Weights of a small GPT-style language model, trained from scratch on English Wikipedia: biases.
Each number is 128 + 24 x the weight over its row's rms, rounded and kept within 0 to 255. Layers, rows and columns count from 0. Numbers have three digits each. The size before them is the row's rms in percent of the matrix's.

# layer 2 attention output (transposed), 1024x1024, rms 0.0262, rows 658-712, columns 256-383
091:164152136179088130116097101147142106132158089121123109141108093109080109153154173133106132149130144133146107129086138157105135104152127113100130139189092112140175110145129099158139143131157167147161137119120158092082136162140088116120108104123165128133115113118111131173104133111113095137113093134122112178171108119129175089177136134111120104138151177140121118128135123168154114155110
092:158126120163167141077128112128152078112131128202106118131141184115124139143111117129134085136118104111115087113136161127142170108141125162141167133108094079114148163097154131137111118112096157147141156150175137126132109154116129150126159128141143105142131093148141165124157115141168087160124107104159089098106144134113166119161150088137124158099107179167143118121112091103150156130160
091:105175091148109099153151166126074109130099169116163147140109127145137116104125109113108127140145167144143137136104085110139101106114124146097149148131113129136139104130104143123157184128129174151142131166131135155095103129127136126141153130134113097152144134144143162126135128152156085123152137105123088149142161132116127136144152145115141101124120141148127118107095101089149173134136
091:130125103140129112129109054135132124130116124162177076124138114123071122123157142125152137123149105135130108139142113102127136109088141122142181108147122109111131123119138122116174109161121119173131145106080117105127149137090195148090092146101136140092075102120114136105134137101122121124102120088195112115172159159136131160122130098146130142096117127103111134153144139127164091085122
093:115097096133136163141155138167112142162132149134087133171161119088122159116150151115137113103153120121135140142133152139171138091116135140142123113114118126090117103129143112151106121159114136152163088130110156129132121141106098145097143148153152094135119105090164122114118127124116131143144157130175103156137144137163135118078140118089110120084178124125113144121100096151121131151118
092:130130176095116091117153135126140134109130145124161114131139159153132111121079146129140109123119091111117138125145135151148108131154128100133147139102119161111163132130117135089145106144144147128132099134130097188131084126115145123167139146173085129134179114097113049098143152137148103146128160100099100140159085141148139082134138129146093156141187080144157121123120072151115089105142
087:108120116102150167115101109129131105161087123142117121110152118211090086161125116161134088125087166117128115113117141079130104139119142108142110145106093143117136153127134055114169126152109149106148157148171097141102113159162087111163130165110127131109143138150110129124116109125142176147166131132159105102119148123100135131150156137131104105166077139186115140130129142151065120135110
091:106116129157124129144131152120127094166112138133118156122076135115144100117149157159092112161122157099178120135158169129136085090117145125124122118146095139126106132143142141155139088159096154126156117183139135139133129132118125145103106124086139142156082132109137096118093106146115134112110156111100074099120140122159147117100154110126129123123130116148123149103070080106099124126173
094:136142119157154118135130173138082109103113134107140133127108134156128124162158135070118139128128114130139153155129141098077129098105136168103143108144111118075164150122103119174109126101133100117143141126157150126192118104135130051146140127137196070115154120112159127147138171148090108106136182135149121097115176133097140110126177142140151128119133110148172113138124116142102113126190
091:135126152124094106124156159161103120134129140155138124148146101124108120108140146104149136124117094112120124159120129114117134131115098090088110150114110157150132153148118153081101097154116151095114139160147135115135068072158132151115119134106193119133096106163114127149167105150116109125140129138109152078117125124107126138096118158122135103127128155140141130146133143107084176143098
092:131132156166175159133120129195131126136102155168134151062116136116157148185101135095115169114143140114113127128163076120075130134113146120092098154127172083103146102122094141140092087161090096092129102129083119118166105124113118127131165132130106159138116148155159123134157136158092112084130127122119111129083126110110118125118143075112158155133141145108093092123137135136156151178121
092:112120136128130107098119126141141109154122130116154129140113176133177105102194170130115105120180137172148136134130140090124138111189157109124118094127095084108168124126080121123105154151118102112087132138125088178146162107137142121121144166137175123102077116142116141127151113096123174103115151070171110142137130161144149164099146105086130141145116160123113083114127112115106120148169
090:112119175111128133112086116175148135109134137118115123139153112152108164102090138125130110126053113114118138150109109127128118163141123148157135133132123123114151161140155151140115141096145156124106144085135166121172114109114105111099118128077093129114092118104098094147128147138116095142157141152136137133131084114121132148159120152133124128145142129149084118173129111122092118130117
093:132103105138145128124047132105122129153070094142122194181122129148122101167136137118123094144114157139113146110096155106142134139107100123114124088132141162140174094140125109147123135141116133122080112185126116109148109142141095150058123143160115120137103144149148122107083131120142115108164151120154114119131148154112077105141129085119099143108084168128138107140165129138120154090118
091:137085138137111100141102131067126134128156146096103104146114171120206106118142167134164142160151162104139162072187116154127160124118107084123128114126174084108121140140108111116105125173093105144122145107147120148155156140134153143093116129083112104133143117122129114127121131128099110125147126103112124131103128127107150142107143121125109186104142103113131119148147135108097182140084
094:132136139168163085099126096116127148124124095133155141136158082139124107137114121136088133134116136103143129174103112124179124158142127121101126167110089095139124111124108124084108151125103116113176124106124113157120131083119135156144121137124132138119109117139130107114142127148127140158139122136152097116113148118086148115116150147125115120103149124137173131142107085129122169130153
092:162171107131084105080155162147154127145127128120122152111149112139140133164131094121123145140130105098131121087098118111178164099114147142100147142136124136165125143126106127122138138141124144131129118133100142113132134146129142139155163134123118141148146138103111108090106153146160171145187098142183162101122075154126156142127120130161140086122137149114085153113102081139130144124142
091:122144150073130132151146148154148082144135135114153155111121145111125145133100109102113137142069174112118090172105129131117133103143119133119150142126142083133095120168107149148139116128118116078102132165145107138123108143099120165155117138105141062085175140152093140161123169107113147110047184132146130166181112108145147117148144147122155153155193116104103122139119158112141133147110
090:129160106135159143167129142115122166137079139140155116154151150139119117119125122094132157152149107126173154121149110123126136167110114108112129089134165103080147074135107151110112097104125142158140153120143086154120130137091123101111171127124129148127129169136147136154133150141117111145130111160083108109125151167126144136136127147096140141128132123147123123144173136135080067140094
093:118080138078132152136082122106173159175097120129140141090146107152115140149137164140090109110116129119136106137094112129113150117125159088154117130112155141121151132147128150158085171119128122158109147147152123143117117163111090123100164094084157177123127098123143109123084075145135100167151155106135127111107126133092120106133134133137116087084134121119149082142105103157144104145131
091:103101140129125135091104118140118111159098111139118112182138133106114110108135104144118136195173118145151106129153130156152134120132174091132120141172165145109131109110125121132196143173116119149164114149155125157176134128088090172161114149147099088104111118153109164089139127117079135118080111113105129115089101128129121132123125139115139093092136156170103123131137110128150148140130
092:106099125073176121110163143143132111143112117137147152176057164180108097133154128076142156083119144088141126158102092127108121146142094139086119044159150142135125115133116116124158115113123102136127140086120126121131149123098122107113116126128126169120120148078143160125131151142106109138131098116120140113091135101115127128153133123113108134146096151121143105109153138132190112131121
095:114169125123127158120132133134128173094140140154093157119126102093173122123144068132110146100150121100130156122166094128116105091116104138087142143150142114117133111117138121150107115156176124099109140124093136099093130138151150107153149166119153133132147131114160169134109137158107125104142111097133136084109132086121107149140118126126134115144082113102168107102120126151113140098101
094:148121131114126127136081109144135150084121125127105141142125129122114136123116147123120163097169163155167118172134135147143148118155178115153116124147099101125112160178184166147127167146149107127178146152166126133137137118126126122160097132095142177123146125124156133134106188152142142166085110135114183134118176124140121114115104085162141109099156141165143096137143125129116111096124
093:099111149134113143124112132136125154126151120114093118114142100144127145103074114148152131111121072074134117139132084150137158115122152137134119139125146143133104123173143133127089143127135125124118114139151133131145118116125126126118135105152121111096131145163113125140125144146116134176114163144093123129159130140139110142131080120149129113123132133124119138099101135130088142119114
092:148120148084153114137111160104138124147107134089089106147136098125151140082155117139110130129120078127137134108142092143090121139152162104102100121111108135143138109126115143071110117127145092146164095170147135108133142106091104103113162117132145139108138099128067114168125114078128141094113117086087122151126037091158103204116149134133118150126143139117130173156135142082127124150157
093:151144149076156127116104120117123135139106180120133118061104145144170145118106086122123122109094134152062130084147099092157106175095146160091174108163107113151122089127107155135148160150094112123131143129175140148108146141116121100125100148098164127139158198105130150124145133108148159117118141130136126151095136127110128162176111117155161143135156115119152120092131137099086149113181
089:129129143161128140115100113160156126110089127113137138163134112145091090119131107157125138150129114123175140137111125119162155136095155134110144106155143101127105126143103128116123126158121161164120071116134105142143129145132122076088155132166102140121159156136138088102081129162096170078164141060124140164109101105169118165118100135113120099077136125136079158112146112133150118122119
096:112150175108124137112129152140130137151124118150099148113123130147127130098093128124133149120077092099121126125154157114148100127111155138136135135129119169137139135114136202145107123094183140130106131154103148108126110124139099124134097157111097119116142151171124119123119156132095172124148113136144133117126155135084115134117113125137108179123100154127107135139065151143168125167131
094:138127131157118147117119121168156153109118108114176196115108131110132147144113117103100115160125135196118108117130119128103106100121104134103166137120109136103152155123126096147123129156078162118131153145105108163107157091150135128125120068156146136111125160103110122102094112149107110136090134146151114106111114134104166098186102131135131122138138099150134126084124148117109152114111
093:160076153086123145130129135122123087192133131161130106094120147129101100136075178175157079140139101133169131140134157116145137117116152163139101117139132108147140125070139145111112147130112114126113088140158150136111122169095128134124124156182134126141146143146159146107119114124134112132157119120151124120092138120154153100134123157101085104122133108173134189128091145127093118184162
093:122114133121139116145131103149131128108093126140114140108137135142107155129130105144132148137096156181112153108126136158136164136159123149092104123089143123145116158131076113123106122153183146123095133107162165112120108148128111118184089140163114142111095117153169114156143135155133167161106097149154149135069127161161124116132158130159120123130137145138130115124103090134098123131149
091:079116112125145131161112113133132111165128116125102134103107124083159161089136169125139138120084113167129127143106115130129159141144134065121124125150110139149108133119166159120121107151110111120144154121128110156112125148157118112149070101139097157129138156139098124099138105155142138115088161192122107164151130138132111088093141132142110141141163142122119146110088100109144144087109
091:100118143145160156113126117082161146144097129132119157107122134118145152166104153166145160115110132125104095160085109122120105114156141096139186112106123169105137131133138163126166131123139136101155147131138085115154092092127184090168154140168111140159116117112112157133122139184107092122130083099122112132131123162154122142131123118158161144121131118137144123112123118124122122153070
095:131158146105100135138168177111156096116136100117140132167119134087136162154131156100170104135118096153164151154141079106123105159100150107107126127136114120120140116126110137128191180110143131116165115111127102126128119122110137123130132181108088123128138125108159177105063139093128116168153135130118144100114131104108124125107120108142111115132137115132107112101113120156168143129106
095:138153148119175113114119171167144093151090090069080143139138115142116118112115172110124131087103145111109144113132100111113069073118176141137111139157123124122140144164118184073135076144159110114107140148096163090101117126139127120111082141127134123107170145131157146116144177123154152112126088155115107126174154179133166103120128116120096058137125119097137110131136114150102136145144
091:156118142146151131143118174111154124137168133113113169151131160122109144144141131137108133103157145131106112144119156148130152146141097186069121137075107097124157117108135060129163150159098179103103161111145128136127152107118123106152138121131163108139143089120158126091051160138152116111162106115124121140133106088155136131112136097165185111155161133119106111097124153099153132108125
090:111136128145122151162123120109141115096126136123141154107115144088164121139121115136115153088127165149156117116111138098175145160109102183121158160092114076135133131129116158126149121122120097149112110113124104075099132125128132125129115125109126104098147127074134150153155143114123084143129130158129144096120144102100139176121153122116122164125104115120122132097120169100138102142131
094:073168145110134134124113120117148140129126156125116139124091144134094126183143116103160112135152146137127165145181142155141110115104133093148101071123128123153108083115147173170090107139114131148143134141103152120112151157087112113105099114109123120109115086107120162141121120133140126131132110114129148134104125099114130167153135125209137086141128147148131098129121126143161129101117
092:122133117110132167123115175119117167143121105112162135111128124146155126150131120147111134143093127069107122166082115090138072115119155140093110128168103135146146130158108104134068158163161128148184108089098112101125099136146114125161117127117154118129165120144131129156146170114098141159136155113147096135102100165074121152151112149125113131123134118153127123090107095092127037111123
089:108132129109123178140109098119137131161153110157168104152147129144125108182136113173130132139110135134162142100111118109162164124130143184153130111125153134110142146111118165151104116123162090085142108059135150146097111107124156154113098150169158142143080147153112124174171127143123094134118109111159142152115112123156130117124132124131097127122123129107150105089116099134162102129157
089:158119141147112104125084113111122155122137141146139084089112144155119121141140162138125195085139157148164140113108122127154135171091136156137136089113069145144143130082107131139147157147087103119120110138149114160112117140117119142153101108114102149162124135123110126115125179143088153140110111135130147113106144178124165098162111093127134132108120136155128104163107146138105098106146
092:135111152121160120120152115146150140129127106104130115125187122151132154146111165110136132140096149173100158109106131123119085119140117125130162169142122106105163140124111137155144124102149117106104106128163134144138120083145140134165175147132108128121113121138135119087146105115128102141112155104099135150128121152150133144142089146093143145134079110133131131141122131140146151126165
089:141073150107147135093125146096154103136111111173150112136122105111147166147118092119114133144091132150128162153126127143144109133061157140136132168143165113138056114126121130088139182075123104118141132122100098094113111106212050135147145118103132148134117141155119149124151149182083108150145124137097152113093116134157091136135128134135186149133129116114134146088080124118143121108160
092:110139148130097112130107124112091186132126133107139149163102161123153139123110138142107119155054122089138104145135137124105094148121103104140106140115082157134134107125078125165136121142157150140163150103125105123123162123102106170142191130136098156175131141112119185149143119113124134159130154147114130119134136138144122165113155091111111160104130111127115083100136138107108163089164
093:114131157130184131105131158056145115143145143094145124167168138110194144113149067146131117134117131135107130167121108112147119141073157119127156134173153088117126142124139146138120116115124099178146126118140141114139122122086120097136170159125125079177136096139161105155154122133105140143139110163122150116118108115153126097152091153117132142136118131112101153143125121163082116163116
095:130141101153136171140133135153129070096122136150176108126138122134136117134122110142131144103108110123137193120116108125097153105105114137043141143118080115092157128126130098137131139133163128100092119153126145116121109110128151163137112147173143131132074159095102167115102081138161112081140123132192130173126142166080158116115081137105099090135143100122133141113151155101124122141124
092:119159125112156126143181130112103092120117161156158082154134111116152135133132223140139144122132107131149159168108144135116119143159131139093183117166164119157124086118070122125107094108052077118131119117128140122116177162113125160121107101137121158112105160094159120125115174142116136095089118125112152087142112149139143129138104132091140138135129144157156146119163174136115094126117
091:118107125133128127080121118137135115194165143131124107098179115049161122109132106154136140108051094113149102131098150121135136158119113126108131126116158140102133120112151123156103107169126071141069100138131115147129141135163129149126059164135105140130067121136119107123118144132143119182130110135145092120119138156156113144121134086104161142143140138162092122122147127161120122122091
092:107142133152150169122145104137155133123104112113085080144150118121089094134149105172136151061127144145170117159156126102122150121103173124148155133120166111100142133107132108124129096151107130143116126151174158146126115139128105121155130105122162131157106145090113164133146148161076158141091137165122107146139088109102117092114095156129078128125091145141153121138110080132165160128136
092:148107088197087116132129134134142097132168123130144170104158122099100141114121150105125163148148095139130139119123194122127147121156127130127101135143132088133128141140131112157163110111131110120106053115136121131127131155117129115148123128160135128145155139148109131122114125172113125111146119126142157142120100141162161120133143134158115106077120133173133131133116135129130127116144
094:142152141094126162140123130158145115099130124104138103127161117138121112106140114174109104126136144156144131130153157109164140126148156136143119154149157124148142135136105149126169150157123118091129126159165097134172150167139141128116112139084139141173125116147202142088131132149102158117134169109128125113049156155131095108133128130109153129099089163120156143117114125124080102145119
091:144082103135098081138114194121129111149137119125132146109112105117097139144129155181170117159127118129090176126134098119141106131145097128130152130158086142126108122121096082081112161091131126159091154114139150116122108143096150132118083090119094136096151131116109121114135057093157161183151144125135160122142158139131138160139179094127117108133152137099116129131118148153159096182124
091:137109123119102130129127124133132147135132103137121127122165119123103148150141137131146128154144127156103170106102139142111101083121152157147089147063119117124100125137108090137149119101122112154131129140113144116131148147125125172115123149134105137130163109119131130137115126094148136113115132114096162150130126118130102111115147165098174143141118151135117147117125153157140111131162
091:105153099157129098170117127169135104165145119115166146139111113106136115143102108113167117108153107140133135086097147112050136155139158133122167115138144109131117147136148151138138121159135113120124154169086106167150097143121133149098148133079138134103150095126157073119118146112111129096130115116153127153125127102157122125129117136132092110129135152109123150095080120148139160144127
# layer 2 attention value, 1024x1024, rms 0.0464, rows 659-712, columns 256-383
088:107132098096138129068156137118102102147107141098159117130138129170130139112152131108115171138146127129150085133141128165162104155143134139154124158128140125168115141144113126125119106134144129130115154116115105149134114147114140115125140099112098118091145049161134099109109161140165144121173149127089067143128135151086100127146141162102123141127130150137078168175138132128142096102145
089:135136119127148102125113169141097144092125149149120091114150099132128144120143132127109097097141130106162130114160123169163145142100122152118132107104095112093120129121088160068105121139118145127106154191141091144115084103135122134132141141096176118118093131113123138148079092136177130150153130122109099162130166096124146135137175110151161137076122152101133090140171063127102148117112
091:155187140131152084131127117126101100181141140128128159086077134120111133136127116113103088124131113118099124084116105093141138135136179142089125112139121102179144179138163131111125141124176101055129151133102189107110118078186138124137117119145112096132130099107115080128157084116114168183115125153121128118091098131122087098160130141089147110110099135146132113111098129116117120175130
089:082134119116179138135096135138160105187089160132163104146117101133130140116123146144118138163163151125153135140109134137168096127092134125119151131094142084136104110153084120117161089121122123118111148133149116144106111081122112111122124083122150131108155078120126141105128117182144072102115137147119129127161089054146118144137135146165105147128168152099134098102090132140105126112130
089:138130118103120133081140114118128160136128160177116120162130166116121144108107107121155152107108139124110126129134117112105123187114116160129129145145125106114126114148128138097169160126124149202069115151178131120079135103120179159062106125096119135138116119104120106169097128143145142126120133123106127127137135113100127134140150130176098102119087102130102108084105114154095142144145
085:099119129103147115142115108103123147158133125102090134119141129118142112168104169095164159206119131151110093123110101142180106120094107102136112140135122125148105154149107137110145106139140115153130112126141121087127128113146151086175112154126080141099084123107167131121077072124129120101108119130152158142107091182123117137105082126143111155127117104139147150113093136127154095085134
088:185165140120121135185149147095146115136103142123143117132151160085184151103106149122156135150125117109104085106149134123163090165129157140108127142077141136156104096085130085121176135150148122140140128137142130082096125115128146109105121173159085107119110138111123142074112151123131157079120136109091131114107127146105139163139114100100119187145130135121104102122107149118110145123119
089:141086113098100136106129091109157081135114129163098129118120105115120147066149138139145137134136104102098109125160119106125081122158123111162097127101147109070132135158171136063110162141102138080110163144102141117157123100107096172120134100162110108152148128094124127170106048134149106155131107114098124135137094122179143109111150150113112138145100086130171138107076110149114088146117
088:134133147147098160118139162116105112123139080152151148143120144098090159138149133138165179144130124112128082144091121117138126106086115098138122169145144076135121098189131153134105115136135153126132182095124132159132112081134112142110113178126137159130086118123145162106157114118125171080106122100115117112136124131100132149124147123163117145115130123153125109121135089151127124172104
089:139130142091130142128130163126119112145124098124098120132142134132126112083077114152097137092104085104106099111126130131104117135119150115129132153113139178118098116121126072101067136122115125102078141106140154132146155155180092124125145135134138116095111116139138149144116106132108143139116097151139178163113170097152123126137143150124103142116136145146129149116122126170109100111158
090:145125137123133184130084163116088099159155161085123149157125157177052100108090163109131094074076128136133118145126157137152159121128121150103166148135185131163115141104098140074124117070090175088126162185097111126157160143117080106150120094107183116124134092156157127172096128142113099155141139166156091087141116144113132145093102127119111133097151152132109132108120136155146111152143
086:160150128148166157147159119117118131166110135093098135178154134135134144114170125112157101141139151110076098113148095141151119170117134084100095075091135124144130114143113118131120131148128120117101080122065128156110114147118133105116119126134168046133110129149105143114157107125103161142084126139130110125066150098145142116106106098107110125118185156130119124096117158128123116138175
090:159126147117146080141106132109143133149116160128142099137147147100114162112127119132142153114131156143098099205111107151112164138140152117063143117148138141132125090106114152117108126108109096127092159168109142142143140148170099071154096123210154154143136153129103118116147116099107085110093137126138092156194167131116139124125137124131122136120089167148122152136109137151140147150114
092:138123115125155080173141147168131133125083142132111154150148114142097165140110125072135155080100160154112152113131138098127121110171149145128148122114123139142106151089164125119131184101139138112173097178125171077129115160135091159090126143143125118114106124173125109150124131100143129156137114113125108098093118109107111121100133109124161082089142146135116107111161110127153103133142
090:121152148152164124186114140114132143123130118136149124122144111099122120109147171128125133086145108138147072152128104132128153154090135121155127102120165098124079119104104110147155136123137137111138134099123159146089136137157140100149087138142128092150117106139146115144108131095139114138123113153130099111065130120175113157095110141147126157126120158114143146105151131151158175174116
089:142129143151132129138151119116070084148123122121144130172099085129119139113105147158136140137123131131159146116134149152096146100157112129162100104139162142124108139135124128111123168163139125174095102107142115121103148107125095109136141167123104155144146122124132143090161143122100098136099156117140144119156087141104133139092149125119141111184115121066182142134145132104134108130144
086:124147104124147144108136125087136141129069111111118162141113133122123145146094125124144130119161146161108127123129094106103142114119102099123146096121111120143147124143153127119152177117153116107109129140129131129124130145158119118119142108162123119111159142123131138105107186112129114107136157166067137122113094132139108126106118164134168136156079086126177149115138120115138127127158
090:125151158133150142126103110099090131100061079183098103143121100139136134109154123180093164133111135070146165110133111120121144132077120118106135128132162135216083122144124131120117148149145103110119109104104088141143142117118151172102138102158111102108124117123166136150076164125157128118142144124121137116123098134170097126134134065108087112102182098162121099108138163160129106123061
091:154122113076145101122119109158139115138132126122127144175116154118168139103121128128150095138129124116161094149080135145104123158119144135134138079120085133125114165147115128141144143152128117112170165100098102123172128148163160112095099108105122150200154138122076128131131129147127107105158119127124138131153131148143129149134084112130138172131101105110109144129136130143115140113160
088:129152104153112159106116110134143132124104112119107125123149186133128110130084154136145148106154141140132129166126111116147124107136120099169136138118134128118143168066077129138109117086133126125139113126145137103153174065110097163160122145118108097113194144145131099133172133104168114145141151156130130152140095130121159142132128159111100149127099106153093163139127133145142118076099
092:115149085183149159107129149127149159103150097127090108107083103115101154094148109102119125152078122112113144129084183109090110137153144166125125132143126110166133144115107168147115110150122119155122123108105110157116135150144124159121109157140128117121159158107157119115083127120159121196110116096129112146135121133135109135126101136135098117122144139122102116104121106138103172106118
093:103103131142143100142121093147108163118139121085093122144132095109118116160098141129135114105140133123167128094119132162139124160134155143127128146095084115118129142132153106095139156108128123139168160168133134132114180102130142194102114114141155153121106129115108144137123140134102099108102087118103170109134129099091148137124137136100148132125120099152107139133126153124103142085130
092:125153127137081162135106126182113079135110151134136093112138134167116164121149147084110140165162092140135159150126169148134086142159141119124146122098128121102094133125100122121077118129149097154121076168137122113133094090067095106097125190111084122107107137119118095135153118121136164089148105114098111080146144157143176117125134103157122082098109058152104172169092104126106145091155
094:105105075129128145118139161125106094136103121127131131130137090179134162099183102153112108150127151170110094192095126100136175139110156106105126123127164119117134121107111122127162098123127091139149176115111121152151161119142113122156109099111151108103128097118111161142101144121140149145099117141119147119072139142113133116160143107092142107100092143115149144098102102067124151140132
087:117138155144100083108153137146114135155144112138127095110126079082124122146152096122170080109125141128089097140144161095104118124163137125148094189152162149161125139125144123149130131130135154105122127123127139073122126109160111107080116168119181140143104151139117116139097149170172126145155124123113124156148104147119143106123111142106129139121120140140090145125151191136125119170108
092:113128085166159141153059115073117119091135115126124109141144162105108147140121107112181099101122167147134097128130117133129087084133181159098117135136126124089118099170160198105110151093114103135101134117127088073111137109117127168118170133135161118159113122096142121135102160151144141129120156103093089104136103113175124134128135133130118121143169109156122143143112115126114123107144
088:113131118153155122155133143136147161131100126122160147125137114129132088120141132112139152145164166130093143119140119143138108131134125136087129134122116162139123146117146136083088113169119122147171181130175062116111126151125136137096101117163110126135148152111132130101146126117125109157095157135145096119113114109144111136143133103083152132137105120108076133164155116099147154111104
088:116166115166137117086140152099138170133124164157137107131133142145149161134121131063183140143149086130147119110109163162120124112101111157177159115141132112138124138132092080137124132124145121116084161119125130135164147155090101125134115126127112140136162126120151124091114097135096151118138160151114094152143084149093135092126134114115097143136123141125113121169120126138111115120135
089:149126155132112123104146072131155136152166101100141118121188122121156157142158117136130112096117116160165135102130145130134129119118137118109144140126095169136124119119138121102129156129106115173131094104099123121129075139129131131119135138119103075114125141156126094084105136153126120146134072135142089130140125086080161185101109144112130125157139170128158158149159131083099152143118
089:093138104148148121127063074130143100167146125110130106135137095127154131102133130089096142094138117143077102119119103164120095111188149105148163140122106147139104151119153152123193079153085125116100146193139129134150097142137151118159127112105140126158103091142157095139146104075130156166117138116190097174143120124128134169122117114138115122138098164153104103156121133096159127124094
087:081116082149110128159141127139147123139105131109117129177127109127135158144107149112123155132142092099171075120127163116153114156164083124065140146112121128106150118128103110149088132107128067123150110136129076137145113150094124109126103129113111152144141122118120119143108111117109123115152143100155123158125129107102116126130140143126136135132103131105112113159068150162122121153151
088:115144116129147122163164133137140143158119113133149101133130119109128164138106145135152122142122145166116115128125131119135132154136133080123131092133117117187105115117144129096132130099153106143159120087105122113115135144117135147133091189128144135190134147145110138126170138136127113130153185165127091110148111119137151151176141155122143104116104124118137090151166110123121134126128
089:145124119112105116144148127170120118127143172106096126086130128115165117138103135112175129115123159126100123154083166160139188182121156154128124135103148134157095097114116073171134116131117076114122121129176110125106165092135108130122124137156122128168084095138132112089113131132187139124068128191088153131104070126087129140099124172114160138121146164211130151120136127154129134134143
091:128162123089132114099158087150100143113114102107141126137120126115141130077173096139118123102129141159112119125118132105131155107106115099149133116147144122135162111091094168129118126115135122112118115122135173131174125136107140113110143181114117138121120142136137125134129138104135114119102092129160099131101085128087118164089138104135150113088157133107175114141174089176115124101144
089:164164180134145112135147146160137120133139081135144072102091134119146179092073174202185128123106102119181150162157157132117133115160137157113147135103163153152117132114143137116114141107122124114137118126150164111169116127123119129136131154193104126079096104151116111120102112128129135153148145116158136117107133122080117126104143140095131146101139147151116133132098143102117152141129
087:120102143082138137156104163128125096168146130109078108091124118098119112097096103084153161109128132135128142128125103127110114087119107103135105164156129139152179114141101194181131153143139102163129139127114142159062143122100101140163122109123121138123110140158171134176157098130160125130114134121113080116163143127135155137174112165139127154151139127119110138141160093140124128126144
089:105097106142109116124113149101114112083117159114106171147130176153150155130125154136133143136093165167134168114111100105149182130092112118104126105124113111137126098178107144097141160128104108145095077155127141114146101135107105186117122151146134138132149143154132137165147147113114131112115139120131097118113143139117068115092129113120109114112143101141136141159126120158144158150128
092:125135114161085148129126119209133118126097131120134110065085121115151141094124141062145121122106153124104116161098153127097118097139133161130156122109141131140123194112136133139123100119104138156141183150150162103135146128134172157177120117164171156101120105121099066088123158114106107114143114155143133107117135128175147090108109117076125098122133152129121140136141103115150162163120
088:140111127101105145155133143153128157083130141130125087113108121125117146135149121112162160123142109146117110091133189139129154156169078099153159105094160147067111099052126173107127126123102127110167117083170131138114120121103165120169148122122112144109124122104089114105105145139158148103128136118174150116113155139147114110125142082133113123137150114090132147104115119122103138104108
086:112198125133122073102139075158110154087089127136136106117127150122105122146133112130114129066177112136144126122095148130100101117102116130126102130154131150129133159139115101094109136089139129154120093133142160153125131126108160132133128118116171167096107149164124128110115142146149132139113100122120091095137151111105159130139101099156143174169148126176104126142102107111103159146096
088:139153170103124110126107127115113102121161088110143110155144095128136075136159102121095138110144143157137146111151114143158134140115115126121146147100139150080142128156160120112130083076129140137103077121102117115142130137095126103158138159083138166155101134104116118156152143127142132139119163155124111182100167142123119138096142109125141146131106101174119171144084154160151119161104
087:148115113140158154163112168095141182103149175134159176149144094123152119145132105169164167122157135124126149089150149145112120089129155101143121136181109135119150110133133139130159122102148132107144117130084120129069139124144152138108135094112133122113149098136164124120087145125106171146124118126141169162094174178094112137119097131105144114126138130156068169151163094113097106141142
086:144132140200112126137126162117133145134134115113069173103135130070152143182132110129149164164131161141107097141152141137115160107118155136114097113109079123161092109108117124121146135158108099134183126161140137129131160161132110098164142136141136166092124125125123156170144056129119172112081128162126115127112185159160150153134105142076133161124134122138102103151144104162100151100116
092:127119134089124162142143123087098125075153130076112108101148144122145164128100154113143097131134131147136112156113148151117114168131110135137173106137096129195136096108105122124100146084136158121153105132116169090081119125099098159154104185114095125143136105129158115093137083166117089128153103119105105148137123116124135135125120074164127124127128114125099110118125102097135122182129
091:122138113113155110113099152145098091125130096121137095126131114126096095151103144148088083137153134120124141142135119110125148146086132136124149105114135135129139168189122144114118135151113104118160073137142101148124134149128163130136115141153161113141134101147140082112107131068122106090126133174120155119138125128158137129072128105160130116099107097114119106163144138153075096136144
089:140088105171098170169190117122100163159133155139098211118122116139149119116167145107137136093166095131129118077125171153148148181159133119108120139109154164106120125136122107129149160132151126125078149206096149119110120138126095138167112081101117153178176139174129127121154149164202113130111089071131120093096134121154104093132133144133130112144130136109137128146101100163118171164086
087:160117159167153127145130139118120120148093098117134125093164150109137081079141068123120130134144117134148120163173074130102174133123119138113129149154126166140118136115113141090168133150110129158104140182127097119180162157091101117151125126148169144132120092157109143124173132116117101103109120129145131102116107146153111155133124097087141095157117129130098108134125124146140177171127
086:137115162150199084142140118121117117124129158093156149062078112118100126121129152098101091113122154135130149104145146134136121139132153098125148116120136108093099139158159143140163127134133115126143125139105138134119165156112129094093138088167120135116164094130117158141123110138113143130123117147127101139079105128191123096124115143133098152137114109107132163131125135139079140106117
091:088081130122106113106136150116130123150120147174110113142117089146148115119130140118093155117109119134154083119182131113146112110125091118123092122115139168123128101105093149087119156158128114115145125104184121120089115135137132155151128096131098121069111093121104146124110110123115156189157112121139132130080104124168110128122121133092175127149111118141134139120105123142133138144149
089:128110108126128159126155106121110089157108143123138130083098134119155105105175136142170133104101140147096080119112109135140171144149097106141121107110134132122097087143081143155137105141113182121156119137130137114158067147145085186086105117133104141185126131123126112139125078120109136126153154190138109094106121132121123109114136128143098155145161104108140135134139138124101169172114
089:133162133148144104170154098123127153119109137137135125123112113151134137162135131107115133138139139165140154103137111132059163106127163124099119134127127125152156133133148100100162158076114155111093116110094109116097143129110160136102142121140118127179142082129125107146135106145143136099102135143122100150103151115132119129140095111129130116160165126153127132140117094097132144067127
089:074174142130163094110139079137142158124139107114131164151164110156117156137102157150141098143146112142120117126140192125113149166133119173085170079118141129104104142132132170126083159196093096113163155151163143113133067117154068106133092149111156148155160131110123129145145144140116126128147150141139148135141112103148091128132121110089116123088126126110117123134114117155104138149119
089:135129088119135137134156140172165128144109160074142149130140131093151135152123145160124143119148156136113165158095084149097113124147127130151094149103144140126121144153141141148134117121131157083110107145138089106092123087132139134101128120135126166109108126158093126102111143145050187118100164125142088175124136112091148175129131128140120143114159108160126145160160163109116139127153
089:104136168136102158110154110146139101111133134139052095110125114122146140089137077116157092145132133182094155135096138115083093180106157094146128114095111105119102139117113140116181152113156140102116134151154123122074137172140074138149116071106122144150146112112138107152152098118101106115128139102134122134115137032142119098128129125149139123106110160129151109154152119119136114137147